Each number is 128 + 24 x the weight over its row's rms, rounded and kept within 0 to 255. Layers, rows and columns count from 0. Numbers have three digits each. The size before them is the row's rms in percent of the matrix's.

# down: layer 2 MLP down (transposed), 640x160, rms 0.113, rows 570-607, columns 80-159
# up: layer 2 MLP up, 640x160, rms 0.123, rows 571-608, columns 80-159
down570 097:130134142170135114135137181159145117099133135184082153124143109131160137171111156090133127112165103125137099124150151121126157091109144140089119150131152077135079107132071129131153139142103071126165120124121138140120142156102133147167072117
up571 097:083145174159118120095138160110123077097133105079133171128124110127109097147116157171113140131130123149153114111119148164098094104149141206124082133140140129156110143163115153139132174125086087109139131160109125151134147152129141104121107127
down571 090:148168071109138140123091129141180130154117126145154122125127156083104102113113099134124148148160172099166119120148125119112131133130148098158120096074134116169167141137153089107123106102135167121133102177129139093114134066129156136135129113
up572 096:117122156112135166102138122154111122100145113141084136128109115134145124168100111131119131127104131129108101124137140136095121080150102147117096109179169136125146157120104139140161153134125076116148125142161172126110164141120141123136098122
down572 103:147124108132122142124145113109127134107130113145158113197104170134113141111098159120165108140140138172123160136097134109148084133128121136149117140141113126139109146176115057114132127110113111149101163109125132123121088119094165091115130150
up573 104:113139105134135128118158122136147155144121112112164103142134113138180161140143142149133121140096156078143127108130138136095125166142109137115143151112151163118156122125118120139142106084111103117148075151107149104151087140059155110183096159
down573 104:122071118143145095126109131091159139124160147103131164127162106130132092134171150117104145066129160133149137114162130115134122117091131105135149113098150128126137121088124143071109128127122092154115119119168144125159109136114154097139060105
up574 113:123129119128156133162149141100188165164085113114105132111140120130152137138134105135107185127141146169091157111137124129107099150126133141110117182123161141122130112150092116114107134121095126119150131123161125115178134068126125097161137153
down574 117:155099112095108141141125145111136125121123161092118135095124102094115127171119124098113117067151177123130125147133090130145133136114119119137141127123102160132132146106099112100190117142134132147144097159138109118193146144157116126104159169
up575 098:108169125135133108127165066111097139150117156140147132127158121121137121142109121078122125114109132137123135117124147099099139117072077138129161133109172124148110135122128178117153166135129120154125159136147110144125096138135164111127135149
down575 109:107150109096133111087136109151116098112148096140097133095119149093153135200109119131111081171135142135101141161117118157144140157155111101059130126167152161121117124130108116134121137169139155114135119134140121139186139147114125143123109131
up576 104:121140119084156134127133135142130142131097127108107092125121105157131160140132125131112119157165164191126130116121118155110096128128142146123153159114176123123143117147128115129132134076111084146160119105142118147130179102100132122146113097
down576 111:142099070138152152142119130125149121118153129090136098062121152172130123132144101118118121160135133120148111113105144175148138136090118157093153134191147164144161124129163163164157077124132115116119121156119111127121130158126134119176134114
up577 105:115124168129098131121141138142136141098124121109101124143190112142138144148106103103116120135162092149105116131092102159101072119079134122122113135102145134112107138093142138130142147105135110140197091177143134126119141090089153152119147141
down577 090:118098136134134131112130149160120106172114182160157118160121117085130137134158146139134127118098133102114088159131115082122126133147092139088124121126088114125129121097119146111154125143169119149150160097113125131134089120104131151116133156
up578 090:100177204184066126111103131109116099168110132100113136150143130122112164131084121131108126156124131134146145124089134120146093120106134126119139133179149114112084103148150137138115143132099129135159102154154119117118156079133126135115125096
down578 082:134117107110137139117153179129102167103155139090163155139197139107136132139132124081110184117130104116133126146153128128101122137145118136129075148115106125142142107109107192144111114170126115134175128140145147166108078169142119136151172137
up579 100:135144096128166137113173149127164148095138095150161122133169139135116163137174141160118134138088103168122153113097127160119143125094116139092129134109127162144113149106120164160148166102123108148100154134158128072125122130115128084157050122
down579 099:138120127128103151126154128085126142092144111084117130118113123097084166127157146120127114130109151161161140161130110074079183109172158138151172172109114143126118117133159123117106148104111090158133143165137158153145128142103124154140152105
up580 100:119147189161166114104120134140117144101105135127122096119159065153163147132179165139104147129106150106133104111151130132112156135128122136124083148134143138115136185105131143174135130152137136140107156151102153125089131140120087087137105091
down580 094:165058100122100154150118132084145149132166127114147109115115128136134092136072113107147139128140140127089172082120089094118131115133089170141113143123106097123130131117119141113145118106090098151169099132128115161115120134129143140173126153
up581 100:113134100117097145124154118110169118076092122118146130118182111135103117171121110136093159122154091138102150137119101143127128111133108126117143111156136119132118103127096146163140206096132090150115120128168172116145152076130123168137130123
down581 103:128125089095130100101143158117133127132073072127123112143141136136111108188106123139132171127167154112099115140153108162128138128106063114110159134094153140122120077147124123137099144121126153140103122145128159155121156162106131120120185134
up582 103:119127101138119133091149097125101126112140121128117103123109135112130141137125147108152147125080137088083135112123125140115153100138121151111124148160142114127109136105143172176143192167098123151159145088113178096122116104142118141118090146
down582 096:077087166151151145119126177147149119138127138116073163125098109128171142166140131078156071153128150133171123132182164098100136112123138150107099132121115094135111129122146103138126117111146102106169124124117110139112111122134144169139119116
up583 091:180157190146138129115138093094150131132124113122112125131159135128136155120098108182132120187108134126124117103149092121112124128120146143105109146154148143091125144161123156116175099155096116092122099157161113132120111149145125127136071127
down583 089:176170159158093124131114138161125111117101120169138118147131190164146102162118124134141114085120138118127118100167094107118094116120182126115093140076143113114162138090098109124171150140165146114104103128131128134103097149132137144116151070
up584 100:116133164143108145093121119133088122125113168086141145127084126124126153141105141133128155135144120063160116113123121141131089128139110140119109117125144146101173167154151171149127195142126181071144151114103108132089155105139120144141109164
down584 092:131101133163101157146162117132131091082126167189101123161122100116124127167114134162146160131074146166155128124118147121083153170138147117131152138121102149117108126107098120135154104089141112165121147142148126106190151128135147116122138078
up585 113:141159189113144161122106123120116089110115141134096108122156088162141106132163152173098159120115124116113113107113139146107113141143152124110084129159141163083136142117122126131136166127103101106126162104096184119082111125101139088140125121
down585 114:153161119151116132108103127162106104139094115138113094097128077139115122136142132122114180156101146130148132156096158112111143146121150118053096134112155178114149126127181123089104115128091143148124173138113125132139125122130143135120146134
up586 094:135138153155128160099146133153133099139141096128118071118163125114122146142121095134099150118085151175108145111121130135086099111101143129113119131160150167067134128130124129151110162160154127136116148077103195113132111080122126129135120111
down586 094:112137126107081147146117086121115159107191124078118136095115088140106143114075123116102148099148098134133132149129153089134150159161127097145173130110124132168126140131147112160140131134149139148147120171127152120100104133137136117158159142
up587 098:118124099140079140134150137113147145111128105140122089128126112138114152151120127201091184141125060150133165103154105101124170111129141152129095123113134107104106143170125122134136159113137107151142155136150159071112105113092127095160113106
down587 091:099166147138120151127107101152110152107161106069086156113119117129148136119166103053148116139105203158156143115160078135122145121139145117127109156146158159121134112124120110127090160130093119096135125130131118123113148143163150157154162113
up588 102:108132166080110158133117081153167103098105110084143118086122124124137138157131075100129148145152120152152132111113132110149122102129142161120120149140147157169138100103109140128113147101134161114098125175121111156169158111136135105157124113
down588 099:140147096141116091121136150102140123120134142134123153132137134158130150102129133117084072124115121116123142130115142089097172157123151133103170150133127149123105108117125116107146078171115107125146105133138141123108133133118122157121116119
up589 090:156142110168097129139132158142095125113130168141116096135127105116121109136137131174088124156076114136102148089108123083126134083097121161122123127105126105115092110107173124145134141145163143157158136124080127126125120117119153139116146142
down589 094:111091125119186132124126142132156145144138092121098149175135125127094151161133157156122125147147142157164147100114115115122130127156118116143149118122164144102101153109111147097118145109104148119103135080102104101117133115150131121147114139
up590 092:092162123151139137123133123108100122117139123109094086150122103150131162133112157136124126154100192071162172107104133133137145117128127131125116151188121134117079128106138149130119159109156100156189122143150101095136096156126125139110110112
down590 083:128100092124132078129111144133139162105120114165168142127084147128139158076133109133158120117171115115089128124144122163131141133183148165128128112123070103133102109125143124138163115118135134106097114104095141128131161109158130150136177102
up591 107:162128160128132127065140128145116125146135105128113129099168079134151144137077169095117118128124147147144137116105154138147151163134129149121125150123160137120145134137085154162134167164097124153179148148093131092083150079118107115128105132
down591 105:168149093110112093154156139135128141103162149140070105136121065116100134148115120125142102113116154144139138116150144161103141133084118134090163076088127120127156106169124122146139157114121128157147147148115100145135124111148116108117150127
up592 097:139131126124119119064139155162138089134121118104080129089144106152134144186088130138120101086099140129082112117164132131145152101101126168125094139174151145118115108153136095096130150178106122122148133093100166119139125092120158139143138127
down592 105:076112127080059126103102142145127087128141163130130173133115153104082140140103102127173095157140139164136117097160094110130122149104115123109117119126167111093110144161137118128152095112126118156145139121125129139141141127177104153117141163
up593 098:123160121133121165111111137070097123113148167129112095132112122152150154134104106127107136119102144135149104118148138163111122165140131107126122122141150089149139148145138101154128129123130112100159132089084164089160111102124116109133122133
down593 093:098114153142112098126173106176127128136182146132149110140095138121193137132162078113120114116134109152154129090095128130121109126143108172089118162139132137131135094134148141124154120120168108106080113137113152176150145103112135090148133177
up594 098:155118107141136155093164147118098109121117135122135120163129122142134138137147168133130124130105129109108144118126111159094124104131124147123103152186150110130099118124117144143156141160133060158144117160090140079155092152133079112121087108
down594 093:106111144133140154119109188118122095109117130153146131132128134139129119083133114187091107152130163085153093175125089110130141129096144112140120100116153095124133130113117144102162139125111174135130127124087058093106078145095144114151106098
up595 107:139164181109133124118159139122139150134128142146076136127109124150162185138160119119132104151121147133131124120143123094083090099100106160109132130131139127117158123130130114137081123118141112161144079112132115133147134110075165119131107126
down595 098:152170111132129118124148136115088152118135127112147121141125132150103156102121099128133122114095138091128082174100103139105155129162120113101111113150183145173123132111141143125150161177132123170109108159112140115137139090142146135146119082
up596 100:123128122095120119130144139128120152150133159159129105126142090197176146137155155118134140123112137127131094112158135116088149180100098164121109161108171136081109117154126100132105121114111125086180113175142125112083100143112158110147140096
down596 101:104156127124147066134101089102106137112141115109130150157156140172133142121097138119145144102125109139128164130119111099138146131079148142154136102096123122137132062187143117075128135107116160101129145125165167140189117123170127124143142094
up597 104:129161112094121118145134116144161162133106123079116091032128114116143121138072094143103144134149127116125153111129107126081150106121099132118122148102155147161111128137143152117104126152130118134115124110141123160092107127083122168156148131
down597 105:118095150130114118106127099116092141136126159150127126104159127098140161165123150122119127108126124107162096107100110141119111094106143140122149092114085113130145094170112116143171158120127138108115155081124083154157144167082122118114157136
up598 133:099169172139121119093132140115146126116083128109103088140155129122166143138101117159152131115156122148096093114115114097097083136085110129107094164141167176137096160160093140144143131123138108101137156174110133132127156113136120162135151087
down598 104:130110166144103090154133152142147113130105124157129117182109155116157125114157096121120107147139104131147092128151113140117147165124112135121138104139121142138093124112136123101181079099166130129158125111137103161133125136126081122133159108
up599 089:144119154122154141126130132125144155124125128135127093101140119129117150149158088110138182125149105144110128117095102116110121112132127147125113190106140158126176131156101107118095183101098166087129124160193107103104125062125152145120122097
down599 087:103121108119124134094121120115135167133128133128162163176142124110090134098110141110131116124126115133121140119070170156126110085146105135126153096134123123119130102099115092114161090089117111130119132075097151150184155121079120097150136160
up600 107:142132100148099150098125120129083115149121141132094095139151129140143105149086156101089158153080161121124167114165116138105129125161123178114158152123154127102119100174129169125148144166085119146123137098109143092152115121117151149150133115
down600 104:120094162132110111108102118138129117110152141087115149083137127092129146125096094137103162094142130110099113155158146111113121168160136138131117110117075128164118127165128108130128089089137177104195096113137181122124178130141131063141100129
up601 101:091172119159083134110116132125111127144130153144091109100103141127101137134100106156137108123048147126140104109072143163127133129087138155104149159157129119107094127140125132129109116133161135113152125143139137121116114122130145102160105113
down601 092:138117090118159129159108120159083131134159125141130114187143113121135146133123094068165088140150122139100130111111106123122182139138171152081137155131115175105129119152118103125117150128069123136116133134129153129134079149098126159151135144
up602 095:137165075172176127107127144144102116151108107132099124158160118120142156155129159123092155125115141133100151111130123104104127149149117129104112161119107135135119107141138132172113167093157122120119119106118152106152139067146121147183120120
down602 097:181175111139087130082088127122113141127172116139184131165128178128116085107122124122140137173119126144123111168143157099115093153132111125122138131158098169138106128144120115147094139121137109126107151119138077143155138140111121127129113142
up603 092:155155164127161122097141126081155140131089153167084086135129111162130133129094113137128129094074123155125127119149141105135121130143131142121127165154134094136126126143105100110138126089107130133115136110145140189176156116139118130115105080
down603 082:076124131111108135137141149157074106138148106093137181131137092094095120138129103127146148140138137140115128123143124154153149129172108146135163127115098142114126098134162128150180185144131099133152121146136119114090159128157134142121139149
up604 101:121114139129116115121154121153116102129129075137112115141116092154160129139112121121126118174141141117164149121144132149115162141136132141112164130141132108133164092122111140163127199127097117089116088096145132106176128097094101088120131122
down604 101:137139165102094133159115128122124098104120121163099141113104194103150136134177148119140109152159137143150111137134115119117167134105141112077108128110112104131090106146121132100155172137149052135115132133113102082102114109154116125156112088
up605 095:144137095146116096136136160114139135096129153062103165115174106126128132171072145107136107089135174124132137115067149109128150122142106178138126138115169157143094131135118145129151169119146137095113105169098153094114135095099154109123122117
down605 091:121137131121127130133143092110131110123125116131111113152121162163066175136113081105157131122126153115159151160120135172141137098106123121224112064154104106102156099098114119049128106141126147140114116163150094105092134128109115094119120102
up606 100:149150105104146114142121113117093152153112131099095135120063116142130107143128132152163155111149134101133120101156109155091096111137127165136138151112144148114131085136095201127154106169131124109124138146165097142111104168152144083167133144
down606 103:104100167156097147083151169124137130080123123133142151152178137100083168130162124131089111147131118189128155128118135153169150101147129148142131088143117111145139130094187086117100167093131111158162131099113145091128140067085105139130130133
up607 106:136144177108130182156116116159130092143116156142135103129116126167169136128129118149113114173154158121145125098150122094091055092126119140115117104126143116075160132141168126108129142117106155144115129107098142156070108124084156099171091114
down607 114:156206119115103136141172087143068121139127108144126145120138158161129113141080090099136132101155147132131110133122089101120104115107138116118094100139164145101120126126113158137124141177138165152112134128121116135100116170119138138098142122
up608 092:090157113101150149101128135173088120172141124108137130103089090144141107139124119097145117171157167115144145113146152131144144126103109128101094114112143101134128117146098164113121138176115114126155059100116103166093153136120143099145094131